config.yaml
init_std_o: 0.0134
schedule: "wsd"
decay_fraction: 0.726
Each number is 128 + 24 x the weight over its row's rms, rounded and kept within 0 to 255. Layers, rows and columns count from 0. The size above them is the row's rms in percent of the matrix's.

# layer 8 MLP down (transposed), 768x192, rms 0.0554, rows 217-234, columns 0-191
size [ 94  98 105  90 103  94 105  98 113  98  95 102  90 101 109  93 104  96]
[[126 140  89 153 121 125 106 147  80 174 148 121 111 133 118 162 107 123  90  91 143 154 146 126 162 143 141 156 119 117 137 123 145 124 129 154 116 156 113 124  99 167  64  95 152 141 124 146 143 119 122 132 161 151  91 144 151 140 102 160 155 116  87 141 119 128 124 102 134 166 137 113 118 127 156 138 156 168 122 120 108 150 112 113 115 140 113  62 107  90 127 117  77 126 138 115 144 126 117 153 148 104 156 152 122 112 129 113 169 120 130 162 116  74 109 148 125  91 142 124 131 151 150 156 117 133 135 126 127 188 134 132 100 114  87 166 110 148 138 132 121 136 115 142  91 133  89 195  77 176 138 124 140 172 139  89 131 161 142 100 137  58 126 109 123 156 177 116  99 155 125 136 101 150 106  97 106 129 138 121 159 122 144 124 105 124 120 132 119 115 123 135]
 [150  97 113 115 100 114 129  86 175 105 146 107 136 150 131 136  96 139 158 139 171 136 142 143 160 144 135 117 155 139 127 105  93 134  99 140 128 143 125 110 124 151 128 133 211 132  72 117 140 115 140 108 112 128 146 177  99 134 121 172 122 144  93 154 150 120 100 127 142  97 147 148 111 101 130 126 143 121 158 120 134 143  75 116 153 111 145 116 157 113 159 155 123 145 133 142 141 134 104 136  74 129 100 145 136 102 148 103 146 125 150  82 163 127 111 104 170 147 171 153 100 111 152  74 117  88 129 144 108 125  90 123 165 115 100  87 134 161 108 137 114 158 128 159 134 121 144 139 147  99 108 139  91 134 140 101 123 122 165 118 143  97 160 173 112 140 106  96  95 126 109 135 139  67 131 139 115 119 148 108 133 157  88 132 156 140 152 122 133 116 159  79]
 [155 120 125 118 153 107 157 178 135 107  77 175 122 135  91 175 129 150 121 111 144 160 124 115 130 145 160 118 125 109 140 109 123  98 154 113 123 124  96 154 118 111 134 106 126 155 123 122 110  70 102 135 119 107 154 119 102 154 155 122 123 133 120 151 178 146 129 137 114 120 112 120 144 140 132 149 165 117 116 133 146 187 143 163 129 138 137 101 164 158 119 143 156  98 164 128 140 129  78 145 114 147 155 141 173 142 160 128 164 127 102 112 157 109 122 144 131 149 125 170 113 145 210 158 104 108 110 158 123 139 129 127  83 111 107 129 142 111 109 103 116 158 150 110 134  91 131 129 110 138 138 124  55 131 134  91 104 113  88 136  64 115 121 148 148 142 158 133 141 132 136  98 163  85 114 107 114 121 109 120 119 131 120 137 114  97 122 135 114 105 104  60]
 [125 142 154 150  99 132  97 146 114 147 112 160  98 117 118 146 129 141  96 146  69 102 137 104 142  90 152 106 124 116 142 166 125 118 127 133 144 142 144 118 127 148 146 100 101 133 130 123 122 154 155 108 114 155 157 172  69 124 149 150 129 147 165 123 131 156 142 146  95 144 125 117 148 136 116 119 109 144  59 115  84  88 126 126 131 138 135 134  85 131 147 123 127 164 130 143 122 125 158 104 140  92 151 130 144  85 150 109  96  92  80 132 164 129 116 148 141 165 140 126 134 124 113 173 125 132 106 101 132  86 157 133 119 129 131 132  89 142 148 154 131 131 153  94  93 156 111 125 125 134 113 134 105 169 126 126  94 109 132 173 135 108  64 166  88 130 120  97 165 105  82 145  96 150 130 125 160 112 112 175 116 155 123 125 152 147 179 174 166 105 155 137]
 [141 130 113 168 155 179 143 108 145 112 109  94 104 157 147 118 154 144  93 120 106 142 157 139 111  90  65 144 123 117 153 119 120 121 139 127 175  99  75 129 100 158 124 151 122 101 143 137 108 150  73 117 134 131 158 141  98 127  82 136 128 120 152  89 138 179  91 133  80 115 149 142 145 178 141 109 164 168 129 167 145 162 127 149 126 108 141 102 145 104 122 110 115 145 120 129 110 118 154 140 105 105 151 115 118 117 131 151 112 131 137 117 129 115  95 103 154 136 117 148  83 164 127 145 174 118  94  93 102 118 148 114  86 165 155  71 133 132 127 180 129 134  99 124 112  99 111 140 116 108 137 155 149 160 118 134 119 150 162  84 110 111 127 125 147  95 127 142 160 136 102 158 106 163 144 138 148 115 145 121 149 141 140  87  96 154 116  86 130 127 146 109]
 [150 155 178 150 167 114 105  83  98 118 116 108 123 121 150  95 189 154 143 156 168 136 145  92 158 141  86  81  93  96 105 110 142 123  89 115 142 165 131 126  84 172 170 112 115 111 134  77 120  83 156 122 105 104 143 145 118 132 129 113 157 123 112 144 146 107 108 109 106 114 191 161 151 143  97 108  97 104 165  75 127 107 121 124 159 140 146 137 127 138 140 127 117 161 154 120 125 127 108 138 117 176 139 143 165 118  85 141 153 124 168 136 142 124 158 158 109 133 127 140 112  95 152 122  91 125 116 107 124 118 115 101 113 136 126 137 137 129 153 140 163 151 122 114 152 138  78 101 100 148 141 133 104 176 120 131  79 100 124 138 142 136 115  92 142 150  78 112 118  87 109 117 121 159 123 136 146 136 132 122 136 128 146 146 140 144 129 130 120  99 164 154]
 [129 135 125 112 147 146  94 119 103 154 163 119 113 171  82 136 110 116 152 132 136 119  97 121 120  97 132 120  99  67 132 135 137 117 145 141 112 147  76 107  88  84 123 123 159 161 137 122 181 105 149 103 101 117 120 140 113 117 170 157 116 138 119 120 109 135  96 161 135 152 114  99 125 162 144 157 114 111 141 152  53 159 148 112 160 109 120  89 115 180 108 152 151 160 115 156 167  91 108 127 142 109 134 143 135 127 144 134 194 121 146 106 131  93 131 158 144 126 126 142 103 110 104 120  98 112 116  84 112 106 137 129 135 171 141 173 132 157 134 113 150 124 148 151 132 117  96  60 137 126 161 100 125 122 114 134 124  93 113 109 138 112 164 103 118 131 134 167 131 133 130 122 132 138 100 143 117 148 177 149 155  85 151 136 146 109  92 155 118 146 157 116]
 [ 99 166 161 170 127 129 120 122 129 161 114 123 139 108 110  87 121 161 130  85  89 116 169 132 119 126 154 177 153 142 151  80 123  69 126 134  71 132  84 136 146 170 130 118 134  97 191 148 130 146 143 130 155 130 129 127 143 136 158 130 146 155 119 106 112 126 116 107  97 112 156 108 121  97 103 127 119 131  90 119 142 132  95 101 112 152  96 145 126 125 157  97 148 141 117 131 145 132 138 119 127 157 133 140 172  90 128 143 135 147 118 192 132 121 141 160  91  99 160 120  96 105 122 122 141 102 115 134 148 149 129 155 103 127 125  95 172 155 113 112 113 127 125 139 155  91 175 122 145 157 133 139 113 145 177 142 128 121 174 170  86  94 105 140 136 167 134 104 119 109 127 141 121  87 156  88 116 113  93 140 120 130 139 121  72 104 122 148 112 117  92 124]
 [131 172 108  85 119 126  96 160 138 157 123 202 115 110 117 182 115 140 131 129  90 126 139 154 137 108 131 169 151 102 156 139 143 134 169 130 178 108 168 106 131 144 174 129 127 144 113 123 145 108 103 158 125 106  77 133 136 168 105 145 139 117 135 169 126 155 131 119 109 142 110  77 123 109 123 181 147 129 106 112 132  91 156  88 154 122 113 147  85 122 136 147 122 171 131 123 153 152 151  89 146 120 111 109 143 120 145 144 116 172 110 127 113 143 126 120 135 116 163 177  82 112 107 100 115 142 142 117 108 158 124 124 119 153 124  94 165  90 100  97 116 152 119 122 111 150 132 118 146 107  73 168 159  82 108 159 130  94 111 124 134 135 113  88 120 152 130 128 137 143 112  94  97 140 110 130 115 117 140 141 147  76 111 133 148 139 140 129  84 120 116 103]
 [131 163 119 140 174 114  79 141 154 137 124 108 154  92 105 106 137 121 124 139 143 115 110  86 119 139 116 144 109 108 141 151 144 122  92 165 117 120  78 115 116 191 127 158 105 140 113 113 141 133 159 119 142 122 135 111 129 109 124 125 100 151 162 126 106 158 109 167 145 133 126 106 148 111 163  65 137  92 145 185 153 121 149 126 118 145 117 107 117 132 107 133 147 126 140 111 146 114 109 120 157 108 122 102 149 189 174 140 169 123 129 153 159 176 113  76 158 155 120 117 143 170 147 131  93 142 113 132 115 109 129 114 145 150  91 118 148 124 127  74 175 137 152 112 136 117 142 126 162 125 111 121 102 110 179 113 146 139  89 119 136 108 139 134 144 103  96 155  86 130 152 130 137 123  86 136 143 179 132  70 146 115 126 145 130 146  93 110 119 106  98  85]
 [132 144 158 130 103 142 145 106 111 157 156 157 124 132 122 141 180 105 133 106 100 146 122  90 182 169 107  80  87 136 119  70 104 102 141 137 127  97 176 122 100 121 128  96 124 140 149 143 121 116 151 168 128 153  95 114 183 165 110  91 122 136  99 129 144 168 124 134 123  74 122 118 120 122 143 148 167 125 107 130  94 184 142 110 138 174 163 143 141 107 123 141 138 151 155 127 129 140 118 183 125 144 131 164 129 121 136 147 133 147 132  83 166 119 172 155 103 163 119 111 163 104 128 147 118 139 102 129 109 101 115 177 125 108 140  98 148 109 127 130 102 130  91 122 114 107 124 120 154 131 118 121 145 113 136 128 165 120 136  86 100 129  91 136 136 129 166  92 148 103 124  94 114 115 153 121  94 143 109 107 135 106 136  84 157 115 111  76 135 129 157 102]
 [119  96 121 141 153  96 139 136  69 102 164 129  55 130 113  98 157 147 111 190 116 109 125 121 140 144 131 125 125 126 126 133 159 108 118 108 125 159 121 112 150 160 109 135  99 140 164  94 147 135 166 137 151 139 109 111  80 129 155 146 101 149 148 146 123 116 151 170 122 111 151 141 154 112 116 101 148 144 160 141 138  72 131 127 125 147 141 115 157 181 127 134 160 136  94 123 103 147 144  79 147 159 102 101 145 120 111 101  79 118 135 160 123 135 115 138 148 124  90 124 138 129 135 115 108 165 134  67 128  91 122 168  99 123 161 104  91 134 124 140 200 119 145 121 147 113 106 138 120 146 136 126  94 145 123 133  88 126 171 139 142 123 108 102 139 182 131 145 125 141 123 136 147 137 163 104 109 133 157 176 124 122  83 123 108 121 105  89 103 118 114 116]
 [112 148 130 128 140 137 152 139 135 121 133 101  95 153 110 125 114 122 127 139 150 150 142 119 120 111 105 120 128 145 108  92 187  94  98 103 149 113 155 115 180 144 128 132 132 159 149 161 108 133  96 117 134 178 122 154 157 106 126 108  60 116 119 117 133 164  95 153 129 110 140 100 147 145 152 122 119 134  76  84 143 128 173 113 115 111 134 138 137  84 121 128 152 136 155 112 156 136 140 170 102 100 106 121  75 135 132 103  75 147  84 162 117  88  95 136 150 139 121 114 150 141 120 166  99 149 194  76 128 134 146 147 104 100 139 106 134  97  90 108 132 142 109 138 107 136 143 113 119 125  66 130 146 144 114 139 107 127 150 152 150  96 128 118 142 172 131 141 161 121 167 158 145 138 120 141 172 115  88 110 125 112 122 175 123 127 143 164  97 144 139 126]
 [103 118  84 118  90 122 137 134 137 155  85 127 117 132 151 112 168  81 154 107 174 106 145 119 109 111 135 114 155 120 130 106 132 134 193 129 142 102 119 111  74 190 166 126 137 121  85 137 105 106 111 133 182 156 140 159 133 130 105 122 131 125  84 110 115 140 130 112 129 125 125 132 129 164  88 135 122 162 188 132 133 106  73 146 131  85  97 119  90 158 168 101 124 159 133 161 126 101 153 113 137 105 134 149 139 113 167 130 121 150 134 124 143 133 146 101 134 138  97 127 113 154 123 118 146 143 108 127 153 111 175 140 126 139 142 147 144 163 106 143  92 126 118 120 138 111 160 127 134 128 113 112 123 137 118 131 141 131 157 118 141  95 153 180  94 176 153 118 108  92 127 137 130 172 141 106 142  97 125 130  86 127  62  91 100 108 176 134 126 137 115 143]
 [169 158  92  93 115 145 114 127 125  92 122 154 109 160 114 121 159 149 116 130 111 149 101 163  91 111 136 160 104 149 101 107 132 144 141 147  96 122  98 148 139  93 130  86 153 212 131 105 123  98 158 138  74  95 127 103 147  83 101 138  96 143 113 144 162 128 148 145 156 162 139 116 133 153 163 145 164 168 136 181 136 100 141 126  99 165 130 148 131  72 131 102 113 157 139  95 145 166 109 134 149 125 122 126 113 116 152 125  98 137 127  87 123 101 126 152 149 109 109  91 117 165 116 130 113 103 128 118  94 131  84 157 113 145 166 156  95 113 130 189 131 117 151 135 125 127 136 106 141 120 162 133 123 131 146 108 127 120 171  83 127 134 135 124 129 125 148 105  87 152 127 114 128 114 137 139 132 123 106 155 106 170  79 112 128 137 139 124 105 146 149  93]
 [167 154 131 160 122 138 115  90  86 115 101 150 119 122 102 162 150 121 118 162  93 151 120 104 119 128 107 112  82 152 142  68 150 108 116 123 129 154 137 121 130 140 143 133 142 120  75 127 120 123 151 180 125 147 131 152 120 150 133 114 150 173 136 114 146 121  88 116 150 100 157 141 120 134 137 121 118 131 106 118  72 140 108 147 165 139 119 130 135 102 137  84 109 131 127 133 148 137 124 140 112  98 154  79 126 116 123 161 122 129 153  95 145 126 121  95 174 144 137  92 148 161 104  69 161 142 125 141  98 151 113 132 149 122 142 135 152 128 167 139 138 180 167 149 125 139  86 117 158  85 112 156 127 144 161 119  84  77 117 130 137 124 114  93  99 109 143 122 129 134  95 129 142 167 122 157 182 132 173  92  84 143 124 140 121 121 103 139 106 156 125  71]
 [105 140 118 122 167  66  96 107 130 141 107 151 101 106 145 136 101 135 146 145 103 152  93 163 145 135 136 142 143 184 140 109 139 113 136 179 121 154 130 175 134 131 184 128 154 143 129 118 111 152 143 126 183 108 124  81 166  75  99 170 148 138  92 109 108 131 132 147 107 132 102 118 142 124 148 162 136 137 153 128 138 119 129 117 129 141  89 116 139  72 108 131 136 168 105 149 139 127  97 104 153 107 101 103 150 154 159 145 143 123 116  89 102 131 135 164 131 127 118 129  93 127 155 168 122 140 154 139 107 124  89 109 127 146 117 141 110 156 138 169 139 103  81 119 144  99 123 115 116 129  92  95 150 118 141 134 184 134 117 132 124 164 112 148 144 139 158 110 159 104 125 147  79 130 123  95  62 107 141 127 112  94  78 140 140 141 109 118 101 139 121 149]
 [111 111 140 152 115 118 140 108 153 148 166 151 144 123 104 132  98 151 136 136 143 160 156 133 184 152 128 110 115 119 104 112 114  88 117  94  77 125 132 156 157 101 132 136 115 130 117 128 135 103  89 125 148 193 125 149 129 108 114 142 137  97 139 123 163 150 154 117 129 147 135 134 116  97 134 170 133 107 105 142 150  63 165 156  95 163 149 109  99 136 152  64 148 118 147 134 145 117 135 129 108 170 119 135 138 126  74 153 116 155 165 144 146 137 141  99 111 155 135 155 160 131 144 113 110  88  64 154 157 144 131 136 101 113 113 146  92 140 135 124 115 166 105 115 133 109 137 130 166 109 150 134 129 143 149 167 140 117  95  98 116 109  76 140 106 120 189 126 121 103 119 122 145 144 120 143  97 136 104 151  79 122 171 120 134  82 155 124  90 122 117 116]]
# layer 8 MLP up, 768x192, rms 0.0921, rows 218-235, columns 0-191
size [107 106  99 111 102 113 101 101 103  90 101  85 102 112  98 104  93 106]
[[133 116 157  83 136 110 112 135 144 111 159 146 138 123  93 125 109 115  99 140 144 118  95  97 173 112 141 101 147 107 119 122 147 110  93 122 104 127 151 130 126 142 133 137 118 160 141 134 164 146 117 151 176 160 114 139 169 145  79 120 137 131 159 115  96 148 114  84 124 197 117 109 127 154 154 144 136 112 104 125 107 138 127 145 103 104 114 121 108 129  99 125  68 114 127 141 130 101  98 122 103 115 140 157  92  82 146 147 153 137 117 119 111 117 160 137 120  72 148 112 113 137 115 154 145 124 157 115 180 128 149 102  86 107 139 152 167 107 146 120 129 125 103 160 147 129 104 156 122 169 108 174 147  84 104 138 131 158  88 125 117  90  94 154 117 144 138 117 159 130  78 161 155 121 156 114 141 121 137 173 106 138 176 100 134 118  99 176 133  92 155 149]
 [185 109 136 174 107 143  99 173 144  84 115 110 125 124 133 119 133 123  83 114 134 115 142  73 121 114 150 135 122 105 182 143 158 135 107 116 165 171 140 157 107 102 140 154 121 179 144 137 100 112 133 162 131 133 139 149  91 107 142 138  85 110 132 104  99 169 120  89 104 129 107 106 164  75 111  95 124 123 125 109 119 115 105 138 135  93 130 124 129 119 113 190 146 129 129 138 147 145 145  94 130  90 135 128 125 134 120 188 128 152 156  91  94  96 164  98 125 146 137 140 133 162 140 128 153  90 125 154 112 141 123 126 136 126 128 162  90 103 149 145 122 139 150 115 114 154 136 186 120 135 151  82 110 126 138 118 128 142  84 110  89 101  83 164 129 120 113 135 108 121 120 131  81 149  83 120 118 110 135 118 106 136 132 116 119 142 157  97 165 143 123  92]
 [ 95 122 142 172 132 151  86 134 124 125 128 131 139 126 123 117 151 121  91  89 148 130 132 154 139 127 134 117 129 130 147 157 117 128 145 152 126 155 162 142 116 151 145  93 132 172 141 143 118 153 139 159 106 120 159 143 129 130 117  86 115 161  66 140 139 123 166 156 167 122 168 120 127 119 124 123 178 118 124 153 117 102 137 130 158 124 141 151 113  93 127 129 126 139  98  81 135 120 118 141 137 140 131 122 146 149 125 113  80 134 134 154 122 117 146 101 149 109 132 107 121 119 147 131 155 165 105 100  94 136 103 102 140 128 160 177 144 143 107 150 160 179  87 150 125 117 154 143 153 122  94 135 124  52 116 205 100  98 101 117 148 124 134 142  91 123 132 161 120 171  92  95 124 114 106 106 141 137 134  61 111 167 138  75  95 110 171 108 149 125 115 107]
 [150  89 119 107 131 126 148 123 149  87 123 152 115 142 127 133 146 114 143 111 112 161  91 173 129 161 124 136 103 139 121 144 110 139 111  98 130 131  93 120 153 158  95 152 146 115 126 136 100 106 124 169 126 172 135 114  89 104 112 146 114 147 139 114 103 133 164 185 130 125  90 128 140  77 134  88 122 136 133 162 131 123 163 138 145 115  93  89 177 184  79 107 134 120 153 118 124 130 118 142 103  99  81 142 133 121 119 142 147 119 115 141 157 111 164 114 129 121 112 119 122 136 128 114 115 107 150 101 151 117 135 188 112 124 154  83 140 150  98 170 153  92 122 115 127 172 143 126 122 122 146  98 106 131 151 108 125 178 136 139 120 135 163 105 133 118  84 125 134 104  99 135 125 136 144  86 135 140 191 137  96 137 119 124 128 136 140  97 158  45 118 179]
 [139  96 149 186 103 121 118 157 163 109 152  96 110 151 115  98 155 129 146 126 162 132 145 107 120  91 148 137 161  99 165 149 133 117 106 141 103 170 178 138 166 124 165 104 130 104 153 128 113 123 142 144 167 158 159 126 151 154 157 113 127 107 130 107 139 134 140 125 127 104 142 117 103  86 139 124 143 115 142 168 112 138 154 111 118 142 155 106 138 136 167 123 140 149  73 126 129 165  78  95  88 123  98  93 163 133 136 156 174 145 109 115 120 139 110 164 104 116 108 132 112 154 103 149 124 117 118 136 129 153 117 149 127 110 135 132 118 106 169 101 169 139 180 113  84 175 114  96 128 131 128 113 135 139 140 122 100  91 155 149 122 169 131 125 135 148 114 103 138  98 166 134  92 137 118 120  98 152 105 159 135 139 121 152 116  83 148 138  70 160 114  74]
 [137 115 123 124 161 138 159 116 105 114 129 135 115 149 136 134 120 119 128 158 141 110 153 140 117 130 142 132 156 155 129 131 115 160  91 101 159 111 148  96  87 148 167 137 151 122 175 100 142 118 129 136 134 127 100 128 153 121  91 160 152  89 148 169 170 107 102 115 130 146 159 142 116 124 136 107 151 119 138 157 169 141 126  92 104 122 140 120 110 147 138  97  75 173  96  96 131 133 129 153 116 173 115 103 140 121 133  82 169 164 134 136 148 153 104 111 115 120 138  76 101 109 159  67 160 111 144 119  97 152 109 136  87 125  93 131 142 135 150  95 108 102 124 134 110 103 135 161 157 162  72  86  87  91 113 142 101 119 126 170 116 154 151  90 152 132 135 160 158 102 150 121 113  82 134 155 131 148 148 100  93 135 100 127 112 128 119 150  93 108 109 157]
 [178 130 130 128 123  92 144 156 131 133 132 102 138 132 123 159 168  93 141 131  83 144 165 119 123 102 155 131 146  98 134  97 158 118 143 136 139 136 115 119  98 119 133 165 102 174 131 135 136 116 124 117 121 106 134 138 120 106 140 129 158 140  85 119  90 139 150 159 122 170 120 145 142 118 124 152 133 129 139 162 148 175 202 138  97 135 123 126 149  69 129 134 125 130 106 120 135 153 147 102 129  88 111 136  90 131 139 153 166 113 148 105 132 131  89  68  89 126 174 138 109  93 130 150 144 144 118 107 131 114 143 111  98 142 156 143 143 121 110 152 120 132  75 145 126 114 123 121 138  82  67 157 158 106 125 148 128 117 146 176 136 154 127 121 104  94 120 115 121 104 149 113 102 157 164 152 158 152  75 112  97 125  92 125 117 139  86  82 116  78 146 135]
 [160 121 144 116  98 127 185 151 118 109 151 115 168 113 171 115  95 138 171 175 100  98 128 115 140 123 140 111 132 149 106 142 168 125 125 147 151 133 153 145  86 112 128 127 124 142 130 104 162 165  79 105 133 119 125 106 134 104 104 121 122 144 122 131 103  97 156 145 100 122 130 141  86 102 116 123 124 107  98 127 127 181 148 121 121 162 115 119 128 117 146 151 115 184 129 107  98 156 167 139 128 166 172 116 138 152 140 108 130 105 145 126  97 128 115 159 104 119 127 121 131 182 144 147 172 167 140 110 149 138 128 116 101 154 132 110 140 105 159 127 103 140 118 124 154  96 132 141  86 156 137 134 103 127 142 183 104  85 199 127 156 162  56 134 135 128  80 119 147 135 138 116 127 119  84 129 119 120 141 135 120 153 147 133 124 119 140 144  57 137 128 147]
 [130 114 165 135 118 121 116 144 147 134 122 141 116 105 125 104 183 157  92 160 107 125 130  55 113 179 119  98 113 106 128 122 122 136 114 123 147 127 112 110 102 133 154 138 133 149  95 120 167  62 107 145 122  85 171 114 124 170 114 139 117 183 107 137 171 176  80 108 142 133 154 144 116 152 143 136 103 116 145 158 152 119  83 140  97 114 111 130 157 123 128 105 120  89 115 132 133 137  85 136 103 161 126 137  80 150 102 100 133 167 150 141 138 118  89 111 116 134 106 125 174 113 179 163 114 123 120 118 142 104 141 136  87 155 142  95 101 116 128 126 133 116 122 141 122 107 145  83 120 130  98 165 137 141  92 161 138 125 125 150 169 119 128 130 135 152  98 148 117 102 138 146 137 141 144 137  93 135 102 164 130 118 152 118  85 110 148 132 139 102 108  64]
 [116 122 118 116  93  99 110  97 110  77 150 129 133 126  93 115 124 127 104 112 133 129 143 175 103 133 111 110 123 138 108 167 141 123  85 164 114 139 116 118 158 126  85 126 144 117 114 103 122 109  90 145 111 198 132 159 105 127 121 124  95 128 170  98 151 133 116  95 135 171 143 127 118 189 135 169 160 133 135 147 148 154 130 201 112 134 114 116  90 131 124 102 126  70 136 103 101  64 111  95 131 120 134 128 112  85 146 197 112 132 113 143 148 118 128 102 152 106 129 129 144  99 138 119 124 109 147 150 111 147 124 163 127 137 113 151 132 154 145 145 151 153 159 106 143 151 167 133 123 109 110 120 163 105 160 161 146  98 108 155 128 126 120 115 122 108 129 167  89 115 104 126 128 100 152 139  92 132 149 142 120 153 156 104  90 116 144  98 100 160 107 100]
 [122 132 140  81 123 106  70 164 131 162 105 104 148 111 130 128 161 101  74 113 139  78 122 147 112 125 162 119 110 111 118  88  90 125 139 131 170 118  94 122 119 175 104 131 158 146 139 117 129 124 107 144 111 158 111 147 137 120 127 117 142 128 111 113 125 120 135 136 128  84  91 102 152  90 160 145  99 120 130 119 129  81 138 127 206 126  95 129 114 108 133 129 154 123 119  96 144 135 111 149 119  87 119 137 124 142 119  92  96 150 107  74 129 129 132 104  92 128 148 165  93 180 155 158 136 149 124 144 148 100 132 125 131  89 155 101 127 134 135 112 158 150 166 150 106 153 172 115 115 161 148 170 146 107 119 142 113 143 188 122 130 119 127 137 128 132 161 146 145 112 144 123 133 155 143 104 150  78 128 163 153 165 136 107 139 117  86 135 109 128  81 161]
 [143 131 126 127 100 121  85 147 178 115  99 138  86 129 102 125 102 153  86 104  82 138 163 163 167  97 143 122  77 116  88 108 122 111 115 135  83 135 168  88  71 129 105 133 101 118 118 125  91 159  70 150 131 112 157 132 161 137 151  89 147 139  93 136 163  69 148 127 141 145 146 138 151 148 147 145 125 112 110 138  92  96 131 101 143 149 158 137 132  98 107 130 114 126 109 119 165 144 128 119 159 100 126 132 108 129 131  81 141 109 150 129 112 140 125 148  99  95 143 131 146 159 147 144 157 124 121 109 143 122 111 159 115 140 123 125 121 105 144 118 137  75 120 127  92 102 155 143 110  93 148 101  87 120 171 157 144 138 114 121  86 113 136 140 161  75 122 112 148 128 121 118 127 155 140 119  86 109 126 132  86 123 136 129 106 176  85 147 105 113 138 135]
 [134 159 111 157 140  92 135 149 118 150 132 128 125 138 126 118 114 107  97 123 131 151 123 142 100  92 126 149 125 134 166 142 156 171  86 121 112 104  86 147 148  88 169 178 157 123 105 153 131 131 124 135 174 137 167 116 127 167 126 144 130 159 136  86 121 133 107 134  94 121 149 152 141 110 105 107 112 112  89 117 122 123 200 121 142 107  93 149 133  77  85 104 105 153  99 122 119 154 106 114 117 139 122 106 122 152 156 144 120 153 185 121 116 157 112 167 121 132 124 159 124 125 159 126 108 132 124  86 134 104 163  87 123  70 151 118 123 149 164 110 173 125 116 119  92 150  94 147 128 105 144 151 127 114 162 118 138 117 168 108 118 111 146 143 116 140 153 105 156 133 129 165  93 137 156 124  98  72 120 162 125  99 150 162 148 130 125 120 114  92 169  97]
 [137 147 172 145 125 115 117  81 136 118 132 132 141 158 105 145 107 136 134 118 100 134 117 165 152  87  73 100 119 120 187 122 143 127 107 134 120 148 114 134 147 147 168 113  74 139 110  98 107 117 149 145 135 151 147 127 142 128 122  58 144 112 105 121 126 129 158 118 132 126 121  97 153 100 128 114 143 126 154 155 178 153 126 105 121 119 123 102 145 114 135 164  99 144 142  93 108 130  80 156 143 130 130 158  99 100  63 110 125 108  99 162 143 172 123 147 133 143 133 152 129 139 150 169 135 170 125 169 144 139  88 172 132  91  94  85 139 120 140 142 111 105 152 106 142 144 168 152  82 159 109 159 118 134 101 152 125 109 159 112 137 142 120  81 124 131  97 146 141 146 133  98 139 115  95 138 137 107 154  99 131 152 171 115 121  71 115 139 119 110 158 148]
 [102  88 119 113  91 132 159 165 129 117 171  82  97 160 136 103 157 121 115 102 137 122 120  97 141 107 137 124 130 106  79 179  97 152 114 152 142 102 147 120 153 138 134 124 124 168 122 149 116 109 142 133 143 104 134 101  98 100 124 123 134 119 106 111  86  97 153 124 136 168 139 170 139 139 158 157 112 126 107 158 141 145 144 136 159 156 125 116 126 133 101  61  87 164 133 164 130 163 123 120 149 122 156 127 160 136 182 162 160 102 142 126 117 176 135 151 108 109 144 109 114 124 154 103 125 160 128 106 112 128 139 129 174 106 128 147 133  84 111 117 123 126  98 146 109 120 153 133 169 146 158 130 137 100 102 154 118  84 101  95 115 149  96 169 105 126 151 108 108  85 114 136 132 112 126 145  88 176 114 151 133 166 103 107 110 133 162 134 172 129 119 168]
 [113 108 164 136 128 125  93 151 147 110 144  90 110 147 143 165 149 118 144 120 163 123 166 122 140 136 150 140 104 150 168 112 141 160  73 116 141  97 136  95 100 111  84 115 120 155 157 130 156  74 121 112 105 169 134 115 112 156 156 126 127 131 113 113 174 127 126 118 111 169 158 121 107 141 117 137 138 104  79 132  95 152 131 103 118 144 153 164 123 144 156 116 120  96 142 101 116 112 118 135 130 150 125 112 114 139  85 137 175 136 108 148 115 104 142 134 138 115 134 101 158  83 135 127 142 111  67 138 172 144 103 132 107 125 138 140 166  94 117 125 123 120 168 174 127 160  83  95 137  93 140 151 146 109 124 134  80 106 118 121 130 110 154 109 129 138 155 141 155 150 156 127 134 132 112 137 178 196 114 145  95 102 189 117 165 138 136 156 133 116  95 109]
 [129 126 146 175 137 122 111  97  77 105 111 150 134 109 146 134 134 136 118 149 152 119 113 147 138 140 113 121  86 100 109 108 121 134 163 143 104 130 149 108 107 118 119 173 179 141  81 105 111 121 175 106 139 132 110 163 180 143 106 118 131 129 131 122 154 149 130  70 101  58  78 147 116 129 101 122 150 110 128 102  90 155 132 147 135 138 146 106 143 134 109 177 129  97 114 160 142 141 139 128 122 154  84 106  98  89 128  88 143 144 135 103 136 150 102  83 172 114 186 130 135 104 109 135 146 110  81 116 108 126 131  96 110 125 107 145  83 146  90 150 105 173 118 126 139 125 101 143 160 118 128 142 123  96 163 145 148 159 120 123  89 107 124 140 161 125 139 114 139 144 162 129 118  95 127  96 100 150 149 125  91 127 130 149 136  90 164 151 130 144 158 130]
 [134 152 127 134 125 106 101 120 105 143 148 146 117 119 130 179 154  99 157 126 110 142 115 107 113 117 139 105 176 163 141 116 105 119 122 122 145 150 175 115 107  97 150 145 110 132 183  93  99 138 118 118  99 163 145  86 111 135 130 135 143 119 125 129 115 165 115 105 103 148 148 127 120 114  94 129 122 144  97 133 120 158  93 149 142 117 119 187 157 161 123 100 130 112  70 128 178 175 102 106 172 206  88 153 163  83 110 127 106 160 102 155 126 104 128 133 121 119 144 146 129  99 158 140 129 139 123 107 149 149 123 147 175 149 173 112 106 124 129 120 151 111 113 107 115 123 116 161 135 146 144 108 142 131 111 174 166 138 146 165 117 166 118 148 125 134 119  92 134 130  95  70 113 112 130 120 145 115 101 141 110 100 113 154 114 116 115 122 139  74 152 159]]